From a checkpoint of a small transformer trained on Wikipedia: vocabulary 1240, tied embeddings.
Each number is 128 + 24 x the weight over its row's rms, rounded and kept within 0 to 255. Layers, rows and columns count from 0. Numbers have three digits each. The size before them is the row's rms in percent of the matrix's.

# q: layer 3 attention query, 192x192, rms 0.206, rows 52-95, columns 160-191
# k: layer 3 attention key, 192x192, rms 0.195, rows 52-95, columns 160-191
# v: layer 3 attention value, 192x192, rms 0.277, rows 32-71, columns 160-191
# o: layer 3 attention output (transposed), 192x192, rms 0.26, rows 32-71, columns 160-191
q52 083:113163106155123161127098135140104138144148149121111139149132141126113142138108105158127112147100
k52 071:124131155111133130127146107106145178114144118152118094123139102103161117126118172132117082124150
q53 096:106147099071121150109168159106145125122161107113168119131151080146145112126132130130167085110149
k53 089:148084153116119129144133109122119106185165155131113128086145134129149143103116165130129125136089
q54 090:120131127155091163153113094115109125101149091170171062107138142101106173149166104151170098109138
k54 080:111103126132139105137141127122099113121153137145106146149083164133124100141127146115118140138129
q55 086:153139126135128133114096126122112148144145127137157059143119142119088099147097128130126168102141
k55 078:131118129124136132153155106139125165143177098150134140161115128070136120135137150105172143144161
q56 091:167132122092102146097151093154145146133145084147139094149139114124111126177133136103127129119120
k56 078:127113101111101150166112114131122113115114153114148143082094134176121156139107164132158136103136
q57 077:140102136125109113145171165120129186150066185079134133105169142130148082109113130155147157122118
k57 079:173087137155134101122084094115123120136161168123150138120135161121102106147151134102099107134155
q58 091:137125106156131142117148127154111109121139147120115091140152097161117143153179131152119141134117
k58 080:154165148120163101150154084168137160138132123160138184140128123147147153146125116113128202122156
q59 084:149095148137143124134172122099136101116110097187122102166161119138163133132137110146152117151117
k59 082:141112140086109149144126101119145112107198100132115141144135129152147135140088124169139129133117
q60 098:151125140161147090097109129143084145109118113099092119114134152126108117181147110165132125117154
k60 090:099174119132128139139116130132098090120113147138140142127074110093110147114138104102101109120098
q61 090:136108119117132138174131125083139089124116112133081096129108138152141090111146145135165114129170
k61 084:146164122125106153167104094107160170105124119073087144118101114120099123099121115133169084125140
q62 093:124087131126092172163095155089103121130112120119102102093116148135093126126108108162107123112137
k62 091:112144151118108143116153147109154084079086117160099136122151120125132147158134123115119148145110
q63 079:153125124140090146133145115094113113125166126119193099119149094132105153128200129105133110119108
k63 079:105148129124135109121140166105115118165184121137118163133153091145109140098147159128149115099146
v32 076:108125108173186135172127144133119129106105144112158144162127093135126158145124168095187108124104
o32 092:115130096110133130141106107101106101141128114111082104119145130109144085159101069153119109131147
v33 060:155093160142139080125138150128123134153110142139168110135156149145110129149109173132111184116125
o33 073:062142139184094115137075154136124125121113105156111106133125133111157124114174121101126116140146
v34 061:178085118123100140125134099159084148160143131147126076118128140120073092189127136123121133126129
o34 072:133159127151097121138153163109153088100170130107139183128097105146137164089125136094130161148145
v35 066:080150153121170119099102108137136146133141122110144155133121120119136083113124099147159154128179
o35 072:114134090112103132141185108117124114150092134145096151135166145127149175143133162074128110150114
v36 064:156131160134137100133160115152122157153151111184145107081150127134103094135146142130167173157110
o36 080:124113130134114150159144128106158120120122131133127194120100107136173131091144127104165113128155
v37 085:137118133129099182128114121126119147172141073162142146131106135117084122115103099109139125123142
o37 093:122166145142159132125126146163089118143103179112127084101105143138128123152124115139110090121138
v38 066:119122148103120134130118125079139086145151143111115127165148112126123119126169111138160163131109
o38 092:116141121172139117119148111173134106136102147128103131123093135130117126120131146078116146138141
v39 063:099167120143103111109125125100119104117158165122130122153115099148164122103174122128128119130086
o39 080:178097110087121118152130109096147163169142118120122117117127179112090140095063120153132124092134
v40 078:163184132129078114155088127088080188140155144097131135096117092121115124155123114148114127114136
o40 082:117079096094165125101112099115169124100142112111143149141106100146141129109135128110112132154106
v41 062:098146123171184116095152136143091084160101105175136123090154197126128116119150161118177132130139
o41 075:083140161136138185155106128158125137095164127155107125130133120089180108114132136140119108140120
v42 070:121098145132117092106107138105101088106090137115100185123140137095147104129115128156147163153119
o42 074:144129143116138149113110117094143165130160100115143150142094097130127103136168132088158138110096
v43 091:106149135163145085126144089136129089080144118125100137189097147129163131108152143084123100129134
o43 108:142119120076156123118141123115161175169122131137166117104153110103083107113079132183163106117136
v44 079:096090137062126134116140151099156139145111168114101125168121142102119119147115112168172166152152
o44 089:109173140191113129127169141157164090141103149144125127152095117129172118134166136084155126119113
v45 071:128141125110108116141128101132153081109116141130125130135104118132118133111118149148193135158121
o45 077:108086149116163097105102120086128092125153092079147167135132104140083150124163157103092105100138
v46 063:134157110114139100100154176105126108102122159118136147141135172105154132145089140099097153127143
o46 074:095098119130107123118135134127140155180122087121136131132184072159086093148117118195139146154113
v47 064:168169115130126127124098121143074122159135130169132126105170126124132117106117156131129149179134
o47 081:157116140133102126136116170141140108102097112095160115131118137136124138114152154143117113136152
v48 080:079115134107119130131110145140131127098127112104129094117133134140127155139150177124088123159085
o48 123:198088142126099115111124139078109146113145113106122125088123134137136129102120094119163116106159
v49 070:122109110112154139156122124097149106100064085142102151182113092160141168110119187141144087147110
o49 089:132127140124136108131079131124048129125150144127146102104130153145098124120140121107126129095145
v50 063:152168154093133080099104112130130085126142160141114160145121102141142134126136133162102106109124
o50 067:141093134130141129100123111090188120100130108091136136113135125139103112112136144064180137144148
v51 063:074154117126124142119157125120147135105088168116120135118138156106169121131148089153092159103107
o51 076:138131119116124109154142126114131144176144090178121112132104147093133108093122146112169075136160
v52 078:145130078138180129112157158121124101172144133101145173124111088153113122139116132145156154119148
o52 120:054173129148136113109100127139114110109069129143140110135157111124149121144119126144070144133114
v53 063:151153134112126114151131144138133141153136099139085145085139132148130091148158132179106149142093
o53 076:132133128147103118147115139162135173110059136114086077135121162147152127103137161069120113103119
v54 061:102086136122119137152160098108147133104136133108144139130097161144067129138145098112156124154111
o54 074:138165126153106153128129113150146096116094153128104146131119131110181132145133155122121113113120
v55 067:153106095106141160152170110138129128181117111167131118132147117132127125158131117107171114116162
o55 080:084134146148110145133139109160088098106119141102110157129104122147135146080149138112132119138146
v56 065:092151092054072119116112114107130139131146132143147127163100102136153095128136111132115099105114
o56 080:193128140099168149116149134145135100126103153070165159142115127120077170123133148107114139152157
v57 074:183136128151119135139112106158112146148157123133077096122135154087114139133123090106111120139131
o57 076:137098162114106131135155142121183167163128122132159175145106121170120114108133168154147112128131
v58 067:131130113156103105136164138129129126126109171148122158135159112124152099136134110136130119108147
o58 068:127162097155146117110116153118137102118121124104164113127109118135084111181106128187122125157130
v59 057:087121147095158117114150114075169128098124116181124103094111105136151159120149129130150173113119
o59 076:119125103113109137165140103131133152154146144181090138142113124117152134123155139062136113127144
v60 069:140172131156099104096114145157081179126150130143076119092140129119140127128129127147080145139122
o60 084:152083170089148083139125110062158118169163131139161144136130128136108165113148137150084143103169
v61 069:132110159090092105128103093138135123138113129161102102126127108125151117145142139156184134130122
o61 085:142098136114145139149161127091174135134125096123137150180112107146126129115143148074059157118123
v62 065:085124096108146129162116123145103129136137122121156159148183116110143109101152104148131127116145
o62 086:113161141150123144086119130168106138111087137127132112144112149100113108164162106116084090157110
v63 067:157185120110141127126122122126158096154108102135129130084140141145106106077121149098171118112154
o63 080:085116138135119161144099109136084164130126122104093161131084098143166137109140093122120149114114
q64 088:075133131148102085156164169085090144141133099130149148148123107124156152149121096157126115156127
k64 098:128153178163127167111130148150152142121110139159136128125145144136124126115105141160131128148113
q65 089:141098136170197163093087116156128123084119120088145145151103141109180108131117108115113151117105
k65 072:106128106113119136163140133099134065148132157111100100108146126125081140108118168134153119164117
q66 110:105145134110090106112082170127086128111102112085145134086132115112087107127138102193117128165172
k66 080:114169139117161148123135126118132073140143167150153107131119144138122134145172117116174145127095
q67 104:131148149101114108189171141177116143164115117122127115106125127118172137120112136123128109171129
k67 078:124094146162131109110149148114172099123116166132135113149136111139122097119126149085107153094127
q68 107:111154135179127136135154141089123172139133142149127094196123122108154144144107115124131106126112
k68 075:099138104105103103137104104111142133149140094136104106113118100105116150136142171102100132146150
q69 104:099120151134136135121136114179143116146099096121139188138121081079172125149090140152132135143097
k69 068:157119126114105106120150162094127145138166153129155161121126112138102141136102136176122146137120
q70 096:097089140089097112125091161089175121150143106134152094186158110167140086070143121128107163116133
k70 084:097140126145115134107154126116109078135111126153136124139103145150142146110158161159121138122137
q71 108:133094134112120096165106132124087078103137145140096139095143089126099133156139083088134124128131
k71 085:127141116125099146150137124143079170132165126163108156139125136159141131113105162122130141140119
q72 111:115157154162166114079159098116142141136137095108169134177129115086160141079133120148131109146105
k72 091:134125117138151123095092163160141099117133117164119120098148102134148120143144127156110120137154
q73 108:110179142110126153116150112175109131122086162115124108122128128150074139203140112142118169138104
k73 087:143096098138136106140124152145143160098138101107118179142146108145123136114094135120144105143140
q74 098:152106092085121128164106124152128123133107141108097196130108148161097159069117126102116134109113
k74 090:161136119128152144117135134146113125113148107119107091086112105121118127129101108106127126104118
q75 093:140106154129125151107155143108131112141158141135109180131137165112122135085142105161133148119140
k75 071:150134156106101124140105103186157123128115156143097078113123106125117106128141121086113134109131
q76 102:159150109132129118085118140154127129119101137062162118077134141086095104121156130104142182142167
k76 087:120163167133160096136120114112166155152151115125109152156129123179098171117137119079159143097097
q77 118:135115135143122073155147121084106127130169103172118125128151164172117145094138122114131143104143
k77 081:123129132096107142123099115168151163145096093115128100129153123099122105158109090126076109164115
q78 085:137162132128099119107154112098130163164144135132102063125086109107091108180118140098127115184105
k78 079:096161116118096170165148124159134138130116122179122140136121112074131169086063141126125104155122
q79 094:129119096123119133151105091118135075098125124142106101114118123126137163154113156065144095117121
k79 085:129088154128161108144148105111111162111156125128116119145108129114166109102106119127104119108105
q80 101:116105153136104125140147125112102133133126128135122105109162180147113165179159123102127126098114
k80 074:120136119161140083108100107168122121085125100146132119143099113075129102092151135130091131123106
q81 090:191128111134115149120104120151115175113094092062153118138094119174109088137092144125126106141142
k81 078:140110139099157089084128125155109092149132168112113112116154085134131141116143134144133091135098
q82 098:133138161185134129109127105136141131096146112164150130120134102100174118140083121150131133136118
k82 092:129138113116142092154097104128132106149115093114141156124079115083065130127107158098128104075101
q83 107:112119116086111127161144186147088092170148119138105143110131117190140121165131133139087137135160
k83 090:131122166140078094102134132123140166100101138142116076157152111090156125107140130118111132149130
q84 124:161090125102108152166138174101088149111197102179099099087164174167171135091169139082126108110146
k84 080:078138123154129119096115126168139125133106145094163159150143145071127136113138102161093166182139
q85 103:185138128088145125098148132130143132128123116090103122156139119177105132124118141170154159150109
k85 090:108113145101119143149125197145141126128103122138123137127132156112157186103135096109115126104174
q86 098:127146126090120103122153121112121130115112150163126099106133158115133152157155131085150124137106
k86 076:110133119110072104151137146116103102092121156113116155133130104141146095126090106102162154130116
q87 101:092105155130122092108092125134079098123121155137137185088116096104108091122099080170130131133124
k87 078:147078146156128140143129101187159113153132107134164128149117140109101146089163142113121116139154
q88 104:134096143119133123171177136094112108097129113140077123134100114150151145151154116117144146114106
k88 093:145139144116109116151138160118129159138146137147123141174186112148144117138114144147110127143147
q89 122:113148110146136130141153107151141129120131166136106072129124110128137134184100108063145135127085
k89 087:166123134094150082132115105118131154123114153150125177146124131175143117110122145160098099150157
q90 117:153092147114139134120079112126159140111137114111147128097119111088094141128093136118116122126126
k90 085:164103083090133146126163160143127140156126166134119128158101117176173144118150119120124131104102
q91 083:107113136119157148122094141147116125110125091097167135118104105090123091154149137161131105120131
k91 069:183156100145135134097146102136164126137135162136161119125127101160067104115111120112125120112144
q92 097:167103137103131109152112116178120112137155085088094108116116122124138174159150138079119142130129
k92 087:105145153160136106123143128164117163126093100173131148136145136128143123099089113153128118166130
q93 090:104111151093121110140137134132102130127138116133144131132160154146154091126114119166136135164151
k93 083:137155101149163152104110176149158092118115128153125134104105122115123141093140172140107101151124
q94 103:143123105171135169139105109136118117112127097133089112087119128101086136135108153127171122138115
k94 088:146119128089133131124160084139132125123126167081129123101122146145150127137143148084149073092133
q95 090:151169119137118095132114195150136133129150139109148149133109115094131136129139160124166083110170
k95 074:099112147112095103152142124102127114133093074191129154121168120129127118082110143117119166166127
v64 113:158131128103175124142135122126117112144094158170124112160141132107152122137120100107129122118141
o64 115:082132103171143114121149124090135106116166117093126163117148129168125172145179122108129176141119
v65 142:181139106100106103091148109173094137143133145133150111153137150094088121148144123127106159133106
o65 141:104142178154150147132107125119175118137138128125100088122151125146165113128149125130155107138099
v66 141:096174145136121109101110167118157125153165105108128113094147157175129111117148118110137120105134
o66 143:116130103152140123173133111121097101101096154144123194119130137098107128073100128164131097129126
v67 136:137104126131122158190106106150101149109094141098135129133156139119099122121155149135107131144134
o67 136:146120146107127116090132118121172119154144085149115128131122141131134137114128124082142124153115
v68 121:137103097105142116152149124114132133085166132103181131118130127160139142163122131124128115096122
o68 121:113124133158127167118115097138129085155101128147095121166127144107155133089168161115112120145143
v69 151:157120103163107123170105125106188104126090139097154117141130163143104126149156151135132118059087
o69 134:103145146114133122120092116159099113122150097152143183137111089071144115047123132153138127178170
v70 143:158143143099111118115133166131115111106092129136058092136115143115154128139091155139149094173140
o70 136:136079134110117125148112127083119135139166117135176114119140126145085127138144146116105132087124
v71 131:157162144105119116133150153093101139115108163156154117130125128154116108174105181087110081188085
o71 123:142055166149164128138073142128146068148159102091091163118141106138139124065143123163120172135152